Each number is 128 + 32 x the weight over its row's rms, rounded and kept within 0 to 255. Layers, rows and columns count from 0. The size above them is the row's rms in percent of the matrix's.

# layer 6 MLP up, 576x160, rms 0.0746, rows 176-213, columns 80-119
size [ 92  88 102 100  98 120 107 105  97 102  93  99  98 102 103 103 101 102 102  99 100  76  98 102  90  88  92 104 105  95  95  88  92  93  92  91 102  96]
[[ 61 121 134 130 181 201  96 112 111 126 153 112  75 144  91 101 120 100 133  76  99 133  87 140 102  65 125 164 110 124 122  92 166 130 143 114 120  92 126 184]
 [153 162 118 143 113 163 105 156 132 156 153 141 124 175  61 102  78 138 132 148 167 138 165 129 150 191 164 140 115  71 118 131 147 149  71 116  76 147 111  58]
 [ 64  72 141 150 119 100 185 164  99 123 148 144 117  67 132 129 130  80 140  84 202 143 152 132 148 107 164 141 147 159 114 121 103 157 173 196 150 124 158 196]
 [107  70  85 115 135 121 213 144 180 119 107 154 150 127 135 130 120 206 129 169  78 136 158 169 102 156 143 113 168 142 148 163 100 121 141 115 167 103 146 115]
 [127 132 126 127  82 138 131  93 113 114  86 137 145 182  98 102 129 141 123  87 113 115 134 138 101 152 150 176 167 132 156 138 142 190 161  97  60 156 155 135]
 [142 168 146 164 121 149 110 181 183 109  91  83 129 132 167  98 127 123 113 172 169 112 167 110 121 100 116 141 137 177 141 148 182 157 170 162 117 137 157 157]
 [ 64 136 123  74 102 124 109  68 147 185 156 183 128 103 168  67 114 104 105 149  75  93 100  99  98 133 172  97 160 187  78 126 149 135 128  73 149 143 160 176]
 [116 134 107  71 157 137 133 117 112  86 100 156 115 163 116 144 103 134 126  89 118 149  77  82 106 122 151  83  52 145 172 125 193 153 135  85  93 156 192 132]
 [174  91 152 120 148 155 144  95  92 150 152 167 159 131 121 159 189  97 117 100 134 133 127 162 150 134 132 101 201 129 149 112 161 161 148  88 124 125 110 108]
 [107 104  80 123 146 140  77  64  79 126 109 162 153 128 120  99 137  27 119 140  87 110 146 191 120 111 157 149 110 104 182 196  91 114  82 160  99 169 107  82]
 [161 144  98 171  99 114 130 137 144 119 193  95 173 143 124 100 184  91 186  84 163 125  91 143 146 162 163 152 148 108  91 107 156 143 103 120 145 157 150 151]
 [156 157  57 133  99 128  68 117  93 114 101 112  93 135 103  46  97 187 163 112 162 157 110 105 120 124 199 141 108 107 150 110 116 160 155 101 111 158 141 122]
 [152 107 195 176 172 190  99 116 148 126 153 146 136 119 120  56 171 118 146 114 182  80 102 124 188 172 145  81 115  98 144 132 140 128 188 134 133 150 147 101]
 [113 101 104 116 118 166  85 157 115 214 113 172 172 117 114 122 172 126 145 123 126 116 123 101 156 110 143 150 150  89 145 147 113 161  68 107 149 118 146  94]
 [108 156 200 169  70 162 137  84 109 204 166 209 138  71 139 144 125 103 136 149 124 140 137 151  63 134  73 145 102 133 154  83 118 159 105 159 143 131 143 147]
 [ 76 110 113 124 113 109  93 146 129 124 156 137 144 124 147 139 136 137 112 103  93 160 141 127 128 104  85 119 169 180  97 160 128 149 101 145 142 119 123 146]
 [155 160 155  85 142 151 105  59 158  76 114 130 135 122 131 150  75 102 110 151 123 150 126  98 112 117 130 133 125  78 106 155 142 103 117 100 161 175 160 166]
 [130 179  97 126  83 148 126  58  95 146 173 163 127 133 134 147 128 102 173 136 122 145 105 123 126  33 120 125 113 152 134  86  63  93  67 122 112 171  63 138]
 [ 65 162 114 129 104 155 158 131 134 102 145 130 111 105 110 111 122 109 153 165 110 155 158  67 123 110 188  78 114  97 134 140  82 137 156 100 153 124 130 123]
 [139 125 128 108 156 104  97 120 127 125 109 117 129 135 143 123 119 120 136 115 115 128 144 125  95 214 152 104  94 100  92 187 143 145 133 127 136  62 140 179]
 [126  93 127 125 143 137 122 117 159 114 114 141 179 161 173 132 172 109 173 125  67 133 173 127 149 154 215 124 131 125 107 112 155 115 161 108 120  96 107 172]
 [142 138 136 126 149 104  96 187 128  96 137 175 132 151  91 161 163 136  79 148  92 120 130 124 103  77 199 137 150 119 166 133 123 177 144 160 126  85 112 153]
 [158 134 177 132 156 129 173 164  66 174  99 162  88 157 192 160 146 122 100  75 121 157 131 143  55 142  88 123 135 158 170 103 108 145 142 128  97 130 138 157]
 [116 128 130 118 130 191 105  91 131 140 156 149  74 186  92  78 126 131 119 152 126 138 157 185 133 132 114 137 141 113 145 127 148 146 103 132  91 131 117 101]
 [ 45  93  90 170 151  92 149 142 158 209 134 179 169  92 107  68 110 147 108 170  61 137 164  90 138 156  97 149 134 126 115 113 164 135 159 145 162 116 144 170]
 [150 128 147 114 165 195  58 114  61 120 139 143 123 135 146 110  56 119 155 122 129 145 110 167 111 122 158 149 101 112  81  97 145 102 137 145  97 166 139  84]
 [103 150 128 128 165 123 181 133 144 161  86 154 131 104 127 137 146  75 126 118 154 135 196 156  74 105 145 170  87 171 150 141 110 138 160 128 139 180 124 114]
 [ 87 143 136 100  89  99 119 140 125 159 151 107  96 159  83 115  88  82 134  97 156 103 155 169 125 113 167  96 124 119 171 172 159 175 100 138 108 113 122 139]
 [113 136 158 112  81 128  92  82 194  98 178 120 116 165  96 103 173 146 135 151 132 162  89  79 125  97 144 112 126 177 152 146 180  86  94 112 111  97  96  87]
 [ 79 112  89 197 166 104 167 132 148  97 137 116 112 126 167 180 112 128 160 119 127 100 168  92 130 125 147 142  89 118 131 176 223 176  98 136  99 146 140 188]
 [152 101 131 160 146 115 149 126 173 134 171 185 117 107  51 110 124  78 131 173 121 136 128 105 114 135  95  73 117 134 141 148 110 155 118 101 113 116 163 117]
 [111 196 141 177 133 118 101  56 129 115 175 115  84  98 121 149  93 148 177  74 102 168 168 150 144  87 124 123 150  80 100 146 146 132 132 118 170 131 149 146]
 [168 105 122 137 123 186 110 118 111  75 146  58  65 140 121 115 158 130 144 152 130 173 167  96 122 167 182 136 127  83 142 174 177  97 123 117 117 134  93 140]
 [110 163 144 109 179 104  88 154 130 109 141  97 119 138 129 135 189 119 166  89 142 156 122 132 128 132 133  94 129 152 116 142 142  87 101 188 157  90 122 112]
 [166  95 124 163 144 140 161 133  97 109  78  59 110 196 117  93 123 106  85 143 128 154 173  91 185 142 153 160  81 135  95 124 126 130 151  96 100  99  95 125]
 [139 110 100  82  95  65 184  89  97 178 114 167 119 145 144 151 105 112 131  74 187  94 128 206 165 133 115 118  86 118 111 140 186 136 126 160 103 148 129  84]
 [128 194 173 167 155  66 117 158 110 138 155  91 138  88 176 142  86 144 161 120 103 129  61 131  90 156  77 125 118 147 170 158 165 130  85  74 161 107 139  78]
 [ 99 149 164 117 174  76  92  91 190 175 161 192  68 134 156  79 132  58 169 157 132 145 120 101 149 130 121 172 153 117 157 110 180 146 139 137 117 103 137 104]]
# layer 6 MLP down (transposed), 576x160, rms 0.0637, rows 176-213, columns 80-119
size [ 96  87 100 100 110 108 101  96 111  99  79  98  97 106 101  86  86  93  98  91  97  85 102 107 101  82  93 100 103  98  99  96  85  97 102  86  95  96]
[[143 164  87  89  92 123 127 149 180 148 193 100  92  86 140 134 162 133 117 164 117 187 114 164 138 140  60 137 160 126 100 165 143 166 180 103 141 112  60  97]
 [104  93  97 113 131 139  78 128 115 165 129  93 129 114 167 119 153 150 106  77 104 143  69 139 170 121 116 164 129 142 146  72 139 117 106 142 116 140 133 146]
 [199 149 166 103 146 138 139  22 133  94 140 121  89 142 113 186 152 110  66 153 146 163 129  98  98  94 109  72 126 165 113  89 142 176 125 135  66 169 116 149]
 [193 182 110 131 106  71 108 154 164  94 141 174 145 151 134 165  93 178 101 119 133  78 133 122 117 161 110  56 101 101 168 100  66 122 122 110  98  58 110 175]
 [102  95 102 110  65 179 178 134 186 120 155  91  78 117 166 205 126 109  63 137  89 155  64 139  77  76 118 110 120 126 159 130  82 134 100  98 128  90 166 113]
 [166  86 113 124 125  80 115 151 124 165 155 132 171 125 194  45 124 162 136 202  95 113  97 118 122 100 119 132 138 114 139 117 174 143 130 132 220  66 143 155]
 [117 150 163 146  83 133 130  41  81 145 104 113  93 122  74 144 106 121 140  84 126 172 142  95 123 112 137 146 149 144 121 131 156 112  89 105 154  91 180 156]
 [ 99 176 139  77 116  87 190 151 113 118 142 140  98  80 107 119 148  75 101 105 102 139 104 147 147 135 102 114 154 114  56 148  87  91 172 139 146 150 119 136]
 [207 142 185 112 143 128 163  87 111 116 228 177 134 182 133 161 115  63 144 161 150  81 119 137 176 132 132 151 109  97 137 130 129 157  80 112 165 103  40 119]
 [157  83 101 132 147 135 138 113 177  80  80 126 189 114  71 120 177 191 152 143  98 184 146 127 151 156 106 155 159  77  82 195  86 132 158 101 142 134 120 131]
 [159 131 143  69 149 108 173 126 147 146  50 146 160 142 130  78 106 149  93  87 149  95 165 128 142 154 110 127 156 109 111 127 123  81  82 126 116 140 185 115]
 [134 112 142 144 163  95 113 211 103 162  98 124  89  89 107 179 105 173 109 171 201  88 151 156  97 101  80  91 102 106 124 130 149 103  88 160 101  73 138 171]
 [155 122  91 111 135  95 146 152 168 128 120  39  95 139 114 109  68 158 133 143 136 121  97 108 202  89 101  95 141 180 120  84 115 148 107 103 188 150 148 127]
 [174 146  94 119 187  99  79 126 155  83 153  99 116 126 157 147  99  89 128 120  84  96  99  93  84 125 182 153 151 142 163 122  84 178 102 112 140 119 152 160]
 [ 99 127 150 122 105 123 102 128 109  63 161 103 147 173  81  88 117 132 155  83 125 141 115  97 165 110 142 132  55  85 128 168  73  73 111 147 185 175 117 101]
 [113 153 118  93 157 111 146 121 105 178 126 119 157 116 137 187 202 112 155 183 117 104 125 146  93 129 163 157 122 102 139 104 105 154 131 106 143  34 226 113]
 [ 79 128  71 141 101  77 149 116 125 116 132 126 140 101 103 113 117 170 123 160 136 148 165  75 171 150 104 111 181 171 141 118  66 117 120 156 105  67  84 120]
 [117 118 120 111 159 180 160 177 141 117 117 112 100 150 124 151  82 122 177 164 126 112 150 127 141 198 103 103 101 151  89 198 114 108  87 120 132 129 184 151]
 [130 169 138 143 111 103 166 111 143 142 116 117 106 124 170 125  92 146  97 117 106 133 168 176 143 187 106  28 164 161 118 145 115 125  91 153 113  61 173 106]
 [149 211 149  75  89  75  97  96  53 151 113 148 144 106 136  82 115 148  93  89 122  82 159 154 103 136 168 110  91 130 104 100 129 138 190  96 135 154  79  98]
 [134 139 127 125 110 136 181 151 132 148 138 144 103 142 171 195 124 127  73  69 195 119 139 128 126 138 115 113 132 106 143 107  94 137 101  99  93 141 178 155]
 [172 192 156 169 139 116 154 128 139  76 126 113 146 126 186  66 138 139 131 110  95 150 147 149 144 125 150 148 129 121 131 131 104 139 135 108 182 108 158  50]
 [121 175 114 114 177 134  40 136 125 159  86  76 117 115 130 168 154 117 118 116  78 145 147 208 180 154 147 128 149  84 159  72 118  73 178  98 135 148 126  89]
 [176 173  69 159 169  90  94  74 119 141  88 129 129 115  84 150 127 118 190 163 126 105 137 103 145 152  67  86 141 107  92 161  75 119 142 110 136  50 161 143]
 [194 140 121 109  79  89  79  83 117 118 105 101 127 198 129  87 115 122 157 134 135 205  80 165 112 111 100 120 137 147 141 142 171 162 115 126  60 156 167  49]
 [ 88  95 144 104  99 137 123 146 144  79 120 117 159 132 166 143 148 132  96 167 166 125  90  98  95 131 124 169  94 116 121 142 152 108 119 105 119  38 131 151]
 [ 84 143 113 165 151 113  93 148 152 147 141 103  90  90 116 156 106 172 155 192  82  64  90 148  87 126 161 112 123 100  91 188 134 176 129 141 107 185  99  62]
 [160 110 183 136 148 127  99  57  86 146 111 115 157 160 109 158 198 115 143 123 140 114  88  94 122 130 152 176 131 140 186  92 115  99 147  88 149 168 153 144]
 [ 93 130 129 201  80 156 166 143 200  97 119  67 149 108  51 172 144 123 126 138 140 153 131 100 106 112  83 123 100 124 101 177 149  96 140 144 138  74 155 147]
 [143 110 136 102 101 189 106  88 130 118  96 176 140 162 118  74  89 115 157 128  97 114 154 166 153 143 104 104  89 123 135  78  93 201 118 151 163 134  77 143]
 [ 67 157 136  88 141 151 141 130 112 143 121 124 144 126 147 190 112 141 164 129 162  78 162 152 114 146 172 109 146 108 139 146 150 169 226 104 133 147 159 154]
 [178 110 140 179 118 144 126  86 123  63 130 128 137 122 136 163 111 145 105 178  74 112 104 151  80 180 113 182 129 132 159 107  73 197 107  83 145 104 132 127]
 [125 152 161 126 188 111 164 190  81 146 103  68 105 147 205 120  90 138 102 124 140 115 154 153 134 145  68 197 109 147 197 111 121  58 125  97 115 142 163 153]
 [ 94 115 134 191 153 185 130 118 186 160 112  98 123 102 130 144  87 130 209 146  89 107 147 149 147 102 126 113 148 126 116 132 196 138 146 141 158 152  81  87]
 [108 115  89  81  97 138  60 112 124 158 111 166  78 134  82 132 140  98 140 119 112 155 138 134  91 169 114  97 161 180 124 147 107 145 106 124 112 130 110 153]
 [ 73 142 240 169 167 147 112 165 197  92 137 143 142 166 109 169 169 169  98 172 130 100 135 157  83 124  96 192 150 141 141 117 104 122 138 100 128 112  96 121]
 [157 117 111  97 192 109 128 145  91 145 165  86 123 112  96  79  84 138 150 125 106 133 127 115 189 179 160 129  90  83 122 121  98 193 150 130 129  94 190 193]
 [141 112 138 160 135 110 164 211 104 140  92 159 161 126  86 146  99 109 126 107 162  53 185  97 114 106 139 169 133 108 160 115 105 129 112 112 160 135  85 162]]